python train.py --num_hidden_layers=8 --hidden_size=128 --num_attention_heads=3 --num_key_value_heads=3 --head_dim=32 --intermediate_size=512 --vocab_size=1024 --hidden_act="tanh_gelu" --norm="layernorm" --norm_place="pre" --norm_eps=1e-05 --positions="learned" --qk_norm=false --attn_scale=0.177 --bias="all" --tie_word_embeddings=true --parallel_block=false --extras=["capped logits"] --init="normal" --init_std_qkv=0.0153 --init_std_o=0.0153 --init_std_up=0.0153 --init_std_down=0.0153 --optimizer="soap_variant" --learning_rate=0.00527 --lr_mult_o=1.16 --lr_mult_up=0.821 --beta1=0.95 --beta2=0.95 --lr_head=0.0137 --max_grad_norm=2.0 --warmup_steps=200 --schedule="wsd" --decay_fraction=1.0 --decay_shape="pow" --final_lr_fraction=0.1 --batch_tokens=65536 --max_seq_len=512 --doc_mask=true --train_tokens=157300000 --max_steps=2401 --dataset="wikipedia_en"
Each number is 128 + 32 x the weight over its row's rms, rounded and kept within 0 to 255. Layers, rows and columns count from 0. The size above them is the row's rms in percent of the matrix's.

# layer 3 MLP up, 512x128, rms 0.103, rows 481-511, columns 0-63
size [108  97 110  87 100  97  98 107  98  84 103 114 107 123  94 113  97 102  90 106 114 101 101  93  91 132 111 123 116 106 109]
[[146  87 172 171 168 178 132 127 163 147 134  92 127 129 132 124 153 182 110 147 130 112 133 178 152 110  98 195 100 114  70 191 163 150 164 112  79 153 155 114  99 159 156 119 129  79  93  73 122 123  92 154 141 166 162 151  85 136 145 150  90 102 117 116]
 [185 134 183  93 126 131 149 196 104 178 143 139 162 147  99 167 110 143 153 123 155  77 152 109 193  98 145 106 140 162 119 174 111 155  74 163 151 102 149  89 132 148 107  84 105  99 100 107  96  87 134 118 139 164  98 157 168 145 178  70 152 132 145 137]
 [143 106 109 132  83 118 110 147 147 147  65 119 150  73  76 126 126 123 140 134 133 112 181  56 150 140 128 201 142 212  51 121 123 124 127 142 112 205  80 135  99  89 152  87 106 142 138 111 145 124 148  94 121 155 112 154 146 132 159 159 129 137 114 118]
 [176 104 150 136 103  94 109  94 121 137  41 117 146 177  81  93 118  41  86  69 159 125 106 110 104  77 126 153  66 138 158 110  84 157 135 128 137 144  96 159 153 168 179 116 120  92 122 122 119 155 125 108 163  79 129 142 124 149  59 103 142  96 131  67]
 [131 171 169 103  98  99 165 130 164  83  99 113 128 118 158 157  99 160 157 163 122 127 125 136 200 139 114 128 174 143  93 178  78 120 145 141 114 122 153 150  80 204 168 177 151 104 186 163 135 119 155 152 137  77 198 185 174 132 135 123  68  96  91 111]
 [125 121 159 109 128 104 105 123  98 168 112 164 111  62  98 107 152 115 106 163 161 140 181 144  87 162 125 156 149  61 107 163 122 142 154 153  79 159  98 135 160 119  90  92  75 132 132  61 113 147  88 103  41 136  74  76 107 144 144 154 143 137 137  95]
 [135 109 160 124  84 114 142 131 117 127 149 101 105 115 121 114 195 121 145 163 169 149  98 125 176 165 119 173 111 122 109 107 109 147 169 122 150 135 177 125  97  98 121 190 164 112 136 164 130 156 212 144 163 114 140 117  93 117 202 156 127 126 148  87]
 [121 217 139 136 115  97 170 129 124 126 133  92 111 119 171 149 143 126  76 106 102  91 147 106 149 111 130 110 126 121 137  92 100 144 150 121 173  23  87  74 117 122 117 120 113  78 100 147 166  96 155 170 129 146  74 167 125 114 120 180 203 132 127 104]
 [119  89  74 223 126 151 109 134 130 152 111 164  93 134 125  96  76 113  96  74 124 131 133 109 152 162 129 161 127 195 168 116 106 112 147  85 148 155 172  89 100 152 119 133 165 118 105 133 169 130 145 139 160 144  95 185  80 141 140 102  90 153 192 104]
 [115 131 142 160 119 131 112 152 114 132 155 175 114  79 155 161 140 102 133 185 129 165 137 165  89  70  42 171 106 151 103 127 139 145  91 160 133 155  81 154  90 136 129 117 192 172  91 116 186 146 130 139 112 133  59 112 126 149  58 125 107 115  60 200]
 [139 149 102 126 134 110 153 147 137 136 154 136 100 110 152 169 109  61 153 103 104 127 141 127 190 197 130 125  90 114 150  91  88 138 156 136 145  91 156 135 105 129 150 136 144  95 137  88 102 157 211 140 128 187 131 138 145 129  78 155 100 126 137 200]
 [ 97 106 189 139 155 136 136 104 142 137 176 152 170  55 150 112 116 161 129 173 125 126 160 216 126 131 135 166 126 113 137 133  97 124 133 126  82 161  73  65 110 152 123 116 161  88 132 122 184 131 162 143 131  76 146  64 139 141 142 163  63 114  78 146]
 [168 125 106 127  98 102 110 147 121 178 137 106 116 103  56  94 120 175  97  55 135 113 103 124  95 154 145 122 149  52 108 149 115 130 127 126 229 110 112  84 193 142 135 101 192  92 110  73 139 127 171 115  78 125  98  97 124 131 152  64 110  84  84 143]
 [125 111 153  94 170 109 149 162  94 136 128 156 107  99  87 137  83  81 172  96 144 100 161 168 165 133 123 163 145 129 192  76 151  91 169 120  73 105 153 140 107 207 207 121 145 117 125 118 105 113  76 125 128 132 158 113  93 140  89 133 101 126 137 175]
 [ 95 157 223 155 110 173 137  82  85 142  73 160 134 170 145 104 173 208  79 155 106 164 112 123 135 118 113 134 117 129 160 140  91 118 107  83 137 146 131 120 121 127 148 147 110 174 155  78  95 171 133  97 114 131 196 105  71  82  75  87  84 119 117 134]
 [130 102 144 142 185 156 174 138 137 147 118 160 126 112 137  97  62 137 142 151  74 160 126 130 117 144 151 165 156 144 106 167 101 156  97  79 139 142  92 161 114 134 134 150  92  88 122  90 111  97  70 203 144 128 108 136 141 184 166 157 142 124 220 178]
 [131 105 124  50 114 120 157 137 116  81 161 162 169 159  85 145 159  63  90 105  69  99 127 158 102 134 124 168 140 142 103 125 155 168 118 177  95 154 124 146 166 162 122  95  97 148 148 200  20 106 161 135 117 139 115  99 136 130 201 103 126 138 106 134]
 [176  65 136 183  67 139 126 157 114 121  63  84 110 158  89 133  74 163 148 153 120 123 128 118 127 147  75 117 104  93 140 157 130  82 100 169 130 165 133  96 107 130 136  89  57 113 138  93 129 104 144 154  91 154 150 150 161 162 217 167 148 120 142 106]
 [120 151 139 101  97 141 112 139 119 110 142 156  97 115 110 175 132 133 159 118 134 152 114 116  86 132 124 121 147 122 130 174 175 136 138 136 138 159  87 131 164 177  47 139  99 113  50 153  90 118  93  92 121  94 149 126 110  91 139 166 140 128 110 151]
 [132 158 172 176 115 109 187 144  75 103 132 146 103 104 141 132 161 135 126 207  90 107 107 144 150 146 142 132 143 103 183 101  88 130 102 148 133 121 159 116 162 143 133 149 176  72 140  84 137 150 125 163 192 118 116 112 145  97 135 103  70 164 116 144]
 [138 198 150 107  91 123 115  45 159 141 146 135 118 118 129  98 106 135 132 125 126 157 145 108 181 138  72 124  98  89 185 122 130  98 140  86 173 147 169 130 146  70 118  95 106 137  75 129 149  70 129 111 119 142 137 158 200 189  97 140 120 138 138 117]
 [182 129 133 125 120 121 125  95  78 158 106 154 119  82 195 109 133  84 106 151 162 164 147 147 135  93 102 155 122  94 131 111 154  49 123 122 150  80 112 111 102 133 113 123 108 116  77 105  73  80 126 101 167  97 128 115  99  85  69 133 107 182 129 130]
 [125 199 145 184 155 222 155 123 126 165  81 189 124 110 160 152 131 127 161 126 106 169  98 139 129 123 156  81 102 139 144 142 126 164 126 165 125 155  61 119 111 109 140  97 160  99 158 111  89 131 168 162 121 144 112 112 127 133 110 109 169 146 133 102]
 [127 122 130 135 145 132  98 161 103 121 185 100 104 111 171  95 117 175 111 124 144 122 138 113 130 144 189 101  91 157 121 128 147 101  97 139 158 209 153 137  78 132 169 152 200 106 121 130 153  99 150 158 110 127 165 129 147 114 202 145 103 104 145  15]
 [147 111 157 131 175 119 113 122 148 137  82 196 149  88 146  57 142  98 119 112 155 111 102 162 149 154 162  45 124 142 158  56 136  34 144 130 151 107 153 126 205 173 109 110 117 116 133 136 125  80 152  97 160 130 115 163 113 132 166 109 120 105 168 159]
 [ 85 119 140 159 121 169 143 132 134 132 106 139 172 119 143 120 112  50 116 159 122 108 126 147 113  93 201 117  91 110 139 119 174 119 121 122 116 153 115 161 134 209 168  92 157 177  57 128 112  87 155 156 161 143  80 141 115 149  96 125  63  84 162 184]
 [132 135 132 105 141 127 108 123 155 147 155 110 130 128 163 113 162 128  84 198 138 189 158 205 197 127 138  83  83 161 109 178  84 142  84  82 121 142 177 107 154 131 104 133 171 124 175 127 164 108 123  80 118 100 165 120  91  82 143  79 168 143 123 146]
 [143 158 102 191 119 115 176 113  97 181 137 176 113 153 179 104 130 136 132 118 139 155 211 182 137 166 135 134 161 143 134 140 117 100 109 141 100 141 164 104 126 128 152  52 115 151  87  49 144 113 136 112  74 173 164  73 111  92  98  94 121 174 145 126]
 [135 154 180 166 107  83 144 118  75 142 101 104  91 180  84 182  94 134 111 190 114 129 124 129 134 130 110 103 147  73  89 208 110  98 103 148 156 104 160 132 179 109 131 164 133 175 207 140 132 129 117  69 123  84  77 199 137 119 136 128 161 125 144 161]
 [138  72 153 150 108 121 151 124  92 165  97 148 100 110 128 122 144 132 192 142 111 111 114 177 144  92 170 184 134 101  95 121 112 108 101  73 128  65 119 135 112 108 149 137 150 173  69  73 173 118  69 174 175 127  45 131 145 144  87  77 110 147 127 181]
 [222 115 128 157 132 134 109 134 115  84 117 145 142 131 153 159  61 118 117 129 124 130 150 164 161 140 119 208 157  97 168 138 129 104 144 128 126  77 134  71 138 130 160  92 119 177  53  88 179 143 111 148 123  86 115  69 138 123  80 143 127 109 167 132]]
# layer 3 MLP down (transposed), 512x128, rms 0.114, rows 481-511, columns 0-63
size [106  97 101  93  90  98  95 103  89  96 103 109 108 124  89 104  99 100 106 103 100  93  99  92  84 117  97 119 120 104 106]
[[118 154 140 118  93 109  64 188 151 153 144 120 134 152 127  99 140 111 126 159  96  71 116 112  98 220  80 150  83  90 178 160 115 162 137 158 141 145  91 119  91 139  71 149 151 166  47 136 141 107 156 155 143  99 173 149  83 151 109 167 117 145 177 133]
 [138 136 104 139 116 170 162 151 144 107 102 148 124 168  91  93 140  62 144 137  60 145 104  65  67  84 115 135 130 118 104 127 141 138 134 142 139 162 146  92 106 164 134  93 175 226  77 134 162 156 124 135 140 115 127 105 146 127 115 157 135 112  97 114]
 [159 101 140 137 108 118 147 132 166  69 105 173 191 170 117 143 151 192 148 123 131 135 169 162 104 106 143 126 100  59 187 172 119 103 101  94 124 146 158 181  84  89 113 163 150 170 114 167  40  95  65 136 158 168 188  94 142 109 118 175  88 125 111 131]
 [141 173 102 111  68 174  90 125 145 140 201 129 114 114 175 132 108 112 153 102 100  90 131 125 105 133 130 115  98 129 127 124 135 100 173 153 153 139 109 110 157 154 146 152 128  97  98 110 131 150 123  76  56 156 148 127  74 122 156 111  94 129 214 151]
 [183 149 105  80  99 124  50 140 147 149 101 135  95 119 132 120 139  93  93 122 131 200 100 157 120 127 108 167 148  92 132 124 138 102 206 131 173 110  93 107 124 110 157 129 117 108 162 141  62  63 136 151 123 129  78 131 141 111  85 116 181 128 160 142]
 [145 144  60 172 147 110 149  87 182  98  70 171 137 138 144 105 161 199 149 181 129 100 138 144 119 123  61  92 102 145 143 129 154 135  94 167 120 101 169 101 113 168 101 143 229 183 136 147 132 127  86 168 130 167 115 125 163 128 123 125 107 143 115 119]
 [108 164 118 130 168 128 171 112 136 138 102  83 132 132  81  73 132  59 169 165 110 183 108  71  85 132 173 110 100 137  85  36 181 134 178 124  62 183  52 185 158 140 113 152 112 137  93 153 125 187 102 136 133  87 138 131  84 170 131 132 116 137 121 170]
 [136 154 114 111 171 185  60  90 147 110 130 157  98  62 135 134  63  83  64  89 152 152 104 145 182 163 199 128 125 151  87 164  55 118 159 168 113 104 173 116  93 145  94 137 124 117 147  74  87  90 125 177 162 120 116  63 148 126 159 116 108 107 112 136]
 [115 249 108 104 116 102  90 127  94 122 161  89  98 184 148 121  82  94 171 147 144 160 168 125  98 131 109 130 153  87 144 114 105 110 141 134 153 105 141 158 125  94 130 164 135  97 129 152 121 138 178 113 120 116 161 175 115 109 121  88 133 121  85 127]
 [133  85 111 164 114  84 142 149 149 163 154 101 114  87 121 122 130 156  95 126 114 134  81 136 158 148  99  86 104 164 184 155  90  79 104 134 161 106 121 144 151 114 112 114  90 146 157 140 167 181  75 131 130 144 166 157 123 167 141  95 156  99 149 115]
 [165 158 130  95 127 161 174 187  80 117 131 131 130 206 164  98 139 121  82  87 113  87 175 138  97 114 153 137  93  90 133 104 123 150 133 146 126 142 126  92  66  98 108 102 139 136 135 120  89 120 191  93 113 139  78 124 123 144 144 103 142 188  60  81]
 [181 142 129 107 126 142 176 179 167 148 126 102  99 108 166 105 157 178 152 124  99 145 171 131 135 126  87 176 137 174 167 124 119 164  91 112 133 153 147  99 116  45 176  72 125  69 113 142  93 114 205  85 103 145 116 114 163 109 143  71 115  82 118 157]
 [109 141 140 124  77  94 145 188 118  53 117 116 155 112 170 101 151 187 169 115 156 167 115 116 161 100 149 133 126 120  93 180  55 104 145 195 180 143 131 131 143 103 111 110 109  95 158 130 151 115  83 114 185 133 149 147  43 101 204 134 164 116 146 158]
 [140 178 147 144 143 151 104 129 133 181 127 147 145 179  94 128 143 112 134 114 119  93 115  80 173 173 152 121 154 152 101 170 163  28 136 156 168 149  99 122 147 145 173  95 153 182 121  97  78 133 175 110  36 112 141 121  84 106 109 144 162 150  88 116]
 [100 146  40 120  74  56 153 134 147 145 122  98 132 110 136 192 101 138 110  92 116 131 135 100  78 127 177 112 136 118 133  74 141  72 141 160 123 148 165 135 120 139 128 165 124  58 130 108 116 143 103 122 145 151 107 127 139 139 136  58 132 119 130 120]
 [146  79 133 160 120 102 117 101 186 114  73 126 109  80 142 108 129  58 155 134 132 156 128 132 170 181 125  91  86 109 153 194 158 173 170 142 181 126 175 146 115  89 112 119 128 147 101 114  49 135 157 145 128  42 130 144 133 163 155 149 129  70 135 143]
 [148 143  90 166 158 131 114  69 139 134 144 175 119  69 194  83 134 160 127 142 170 112 134 106 116 182 145 154 153  92 127  94 143 141 121 170 105 127  84 190 150 183 152 136 107 133 120  98 103  88   6 127  94  91  91  79 142 120 125 122 140 105 151 152]
 [ 96 185 155 109 102 152 190 156 108 129 183 146 112  87 169 145 124  84 135 105 125 155 124 111 143  73  78 108  84 128 113 111 152 176 111 140 120 176 166 119  84 119 161 134 126 209 178  91  85 158 136 128  97 110 143 120 123 147 146 158 122 119  81 170]
 [143 115 143 129 158 144 147  89 162  72 144 157 122 200 184 127 123 102 166 200 149 147  93 133 157 144 109 121  86 127  94  78 117 136 189 119 121 127 140  81 165 162 161  78  47 102 146 143 111 173 141 141 191 177  82 155 129 136  84 133 130 104 148 128]
 [127 101 119  47  53 157 124 131 155 118 124  91 159 175 106 159 156 110 164  68 118 110 142 102 160 125 125 118  55 122 114 132 118 160  78  99 124 114 102 193 150 123 142 121 137 113 137 144 214 117  55 115 127 113  84 144 108 159 128  69 150  61 118 156]
 [126 174 140 109 118  97 116 141 126 146 174 116 142 134 161 109 166 175 172 144 149 165 106 119 104 113 113 100 133  94 197 139 126 136 146 101 128 112 125 124 176 188 179 127 171 161 127 100  92  97 105  64 148 106 116 133 223 202 165 158 136 104 157 116]
 [156 123 124 115  99 135  78 111 102 148 134  94 196 112 126 119 158 136 108 136  67 145 168 139 154  91 110  91 131  85 136 114 138 149 121 140 143 181 106 111 105 146 124 188 139 158  99 152 202 198  59 126 109 178  94 121  73 132 191 143 116 176 120 141]
 [169 122  92 150  91 144 104 135  97 124 154 154 142 117  82 167 130  82  72  97 118  67 138 116 157 109 171 146 129 117 118 123 110 169 201 151 175 149 133 148  89 122 105 153  87  55  96 135 133 120 133 100 129 106  54 173 127 145 140 106 118 102 140 110]
 [ 94 158 121 128 127 123 120 171 105 125 103 129 140 136 151  79  93 131 128  84 124 106 118 100 135 180 136 151  96 136 183 162 126 167 182  95 135 176  36 150 129 117 198 153 162 146 157  96 188  82 104 139 136  84 109 126 134 167 107 125  83 133  99 135]
 [115 138 132 124 158 129 133 138 159  64 152  71  90 158 112 124 165 122 136 114  44 163 182 139  90 155 118 107 112 177 139 155 159 167 168  75 182 151 147 121 156  72  95 143  69 139 128 145  89 150 117  78 111 145 136 150 179  88 128  90 146 131 158 106]
 [113 101 166 157 128 116 105 107 111 119 184 116 158 195 152  98 136 116 161  86 121 142 125  88 106 122 112 112  93 139 133 147 113 117 144 120 130 114 127  76 109 210 126 160 148 117 113 172  81 122  79 137 106 111 133  98 133  73 103 142 107 118 153 115]
 [135 159 108 177 116 167 182 131 100 122  73  99  67 111  84 101 127 140  86 180 132  90  90 148 104 151 155  77 138 140 115 155 119  75 114 120 144  55 162 155  94 127 107  86 132 129 118 115 139 152  86 147 135 119 129 169 141 107 102 113 204 159 122  96]
 [100  96 131 133 124 119 152 120 138  95 107 126 162 187 141 130 150 137 114  85  79 129 169 187  60 151 178 140 142  72 124 136  90 131 114 144 113 133 111 140 171 123 112  75 126 129 102 143 112 139 193 155 163 100  92 135 110 159 103 100  30 110 162 151]
 [ 78 114 132 136 202 137 126 196 178 145 128 176 100 137 158 100 122 154 109 108 104 107 160  89 153  92  94 133 112 142 105 130 171 154 137 165 124 179 141 161 104 128 123 102  79 179 144 162 126 181 216 157 133 207 144 105  87 121 118 131 167  83 209 122]
 [224 117 102  99  96 117 120 189 152  77  93 105 117  84 189  84 156 161 128 104 100 119 141 150 101 222  60  97  68 149 122  57 143 108  98 141 106 145 167 150 117 122 102 136 101 116 116 164 115  95 140 140 105  70 151 189 169 139  99 165 133 138  59 117]
 [173 144 139 122 103  68  82  66  57 107 141 108 138  96 143 103 140  98 132  91 168 123 147 141 167 184 144 168 129 110 135 103 182 116 163 127 196  89 167 163 145  89 115 104 134 157 115 124 150  76 128 108 127 119 164  71 115 127 127 118 155 135 137 137]]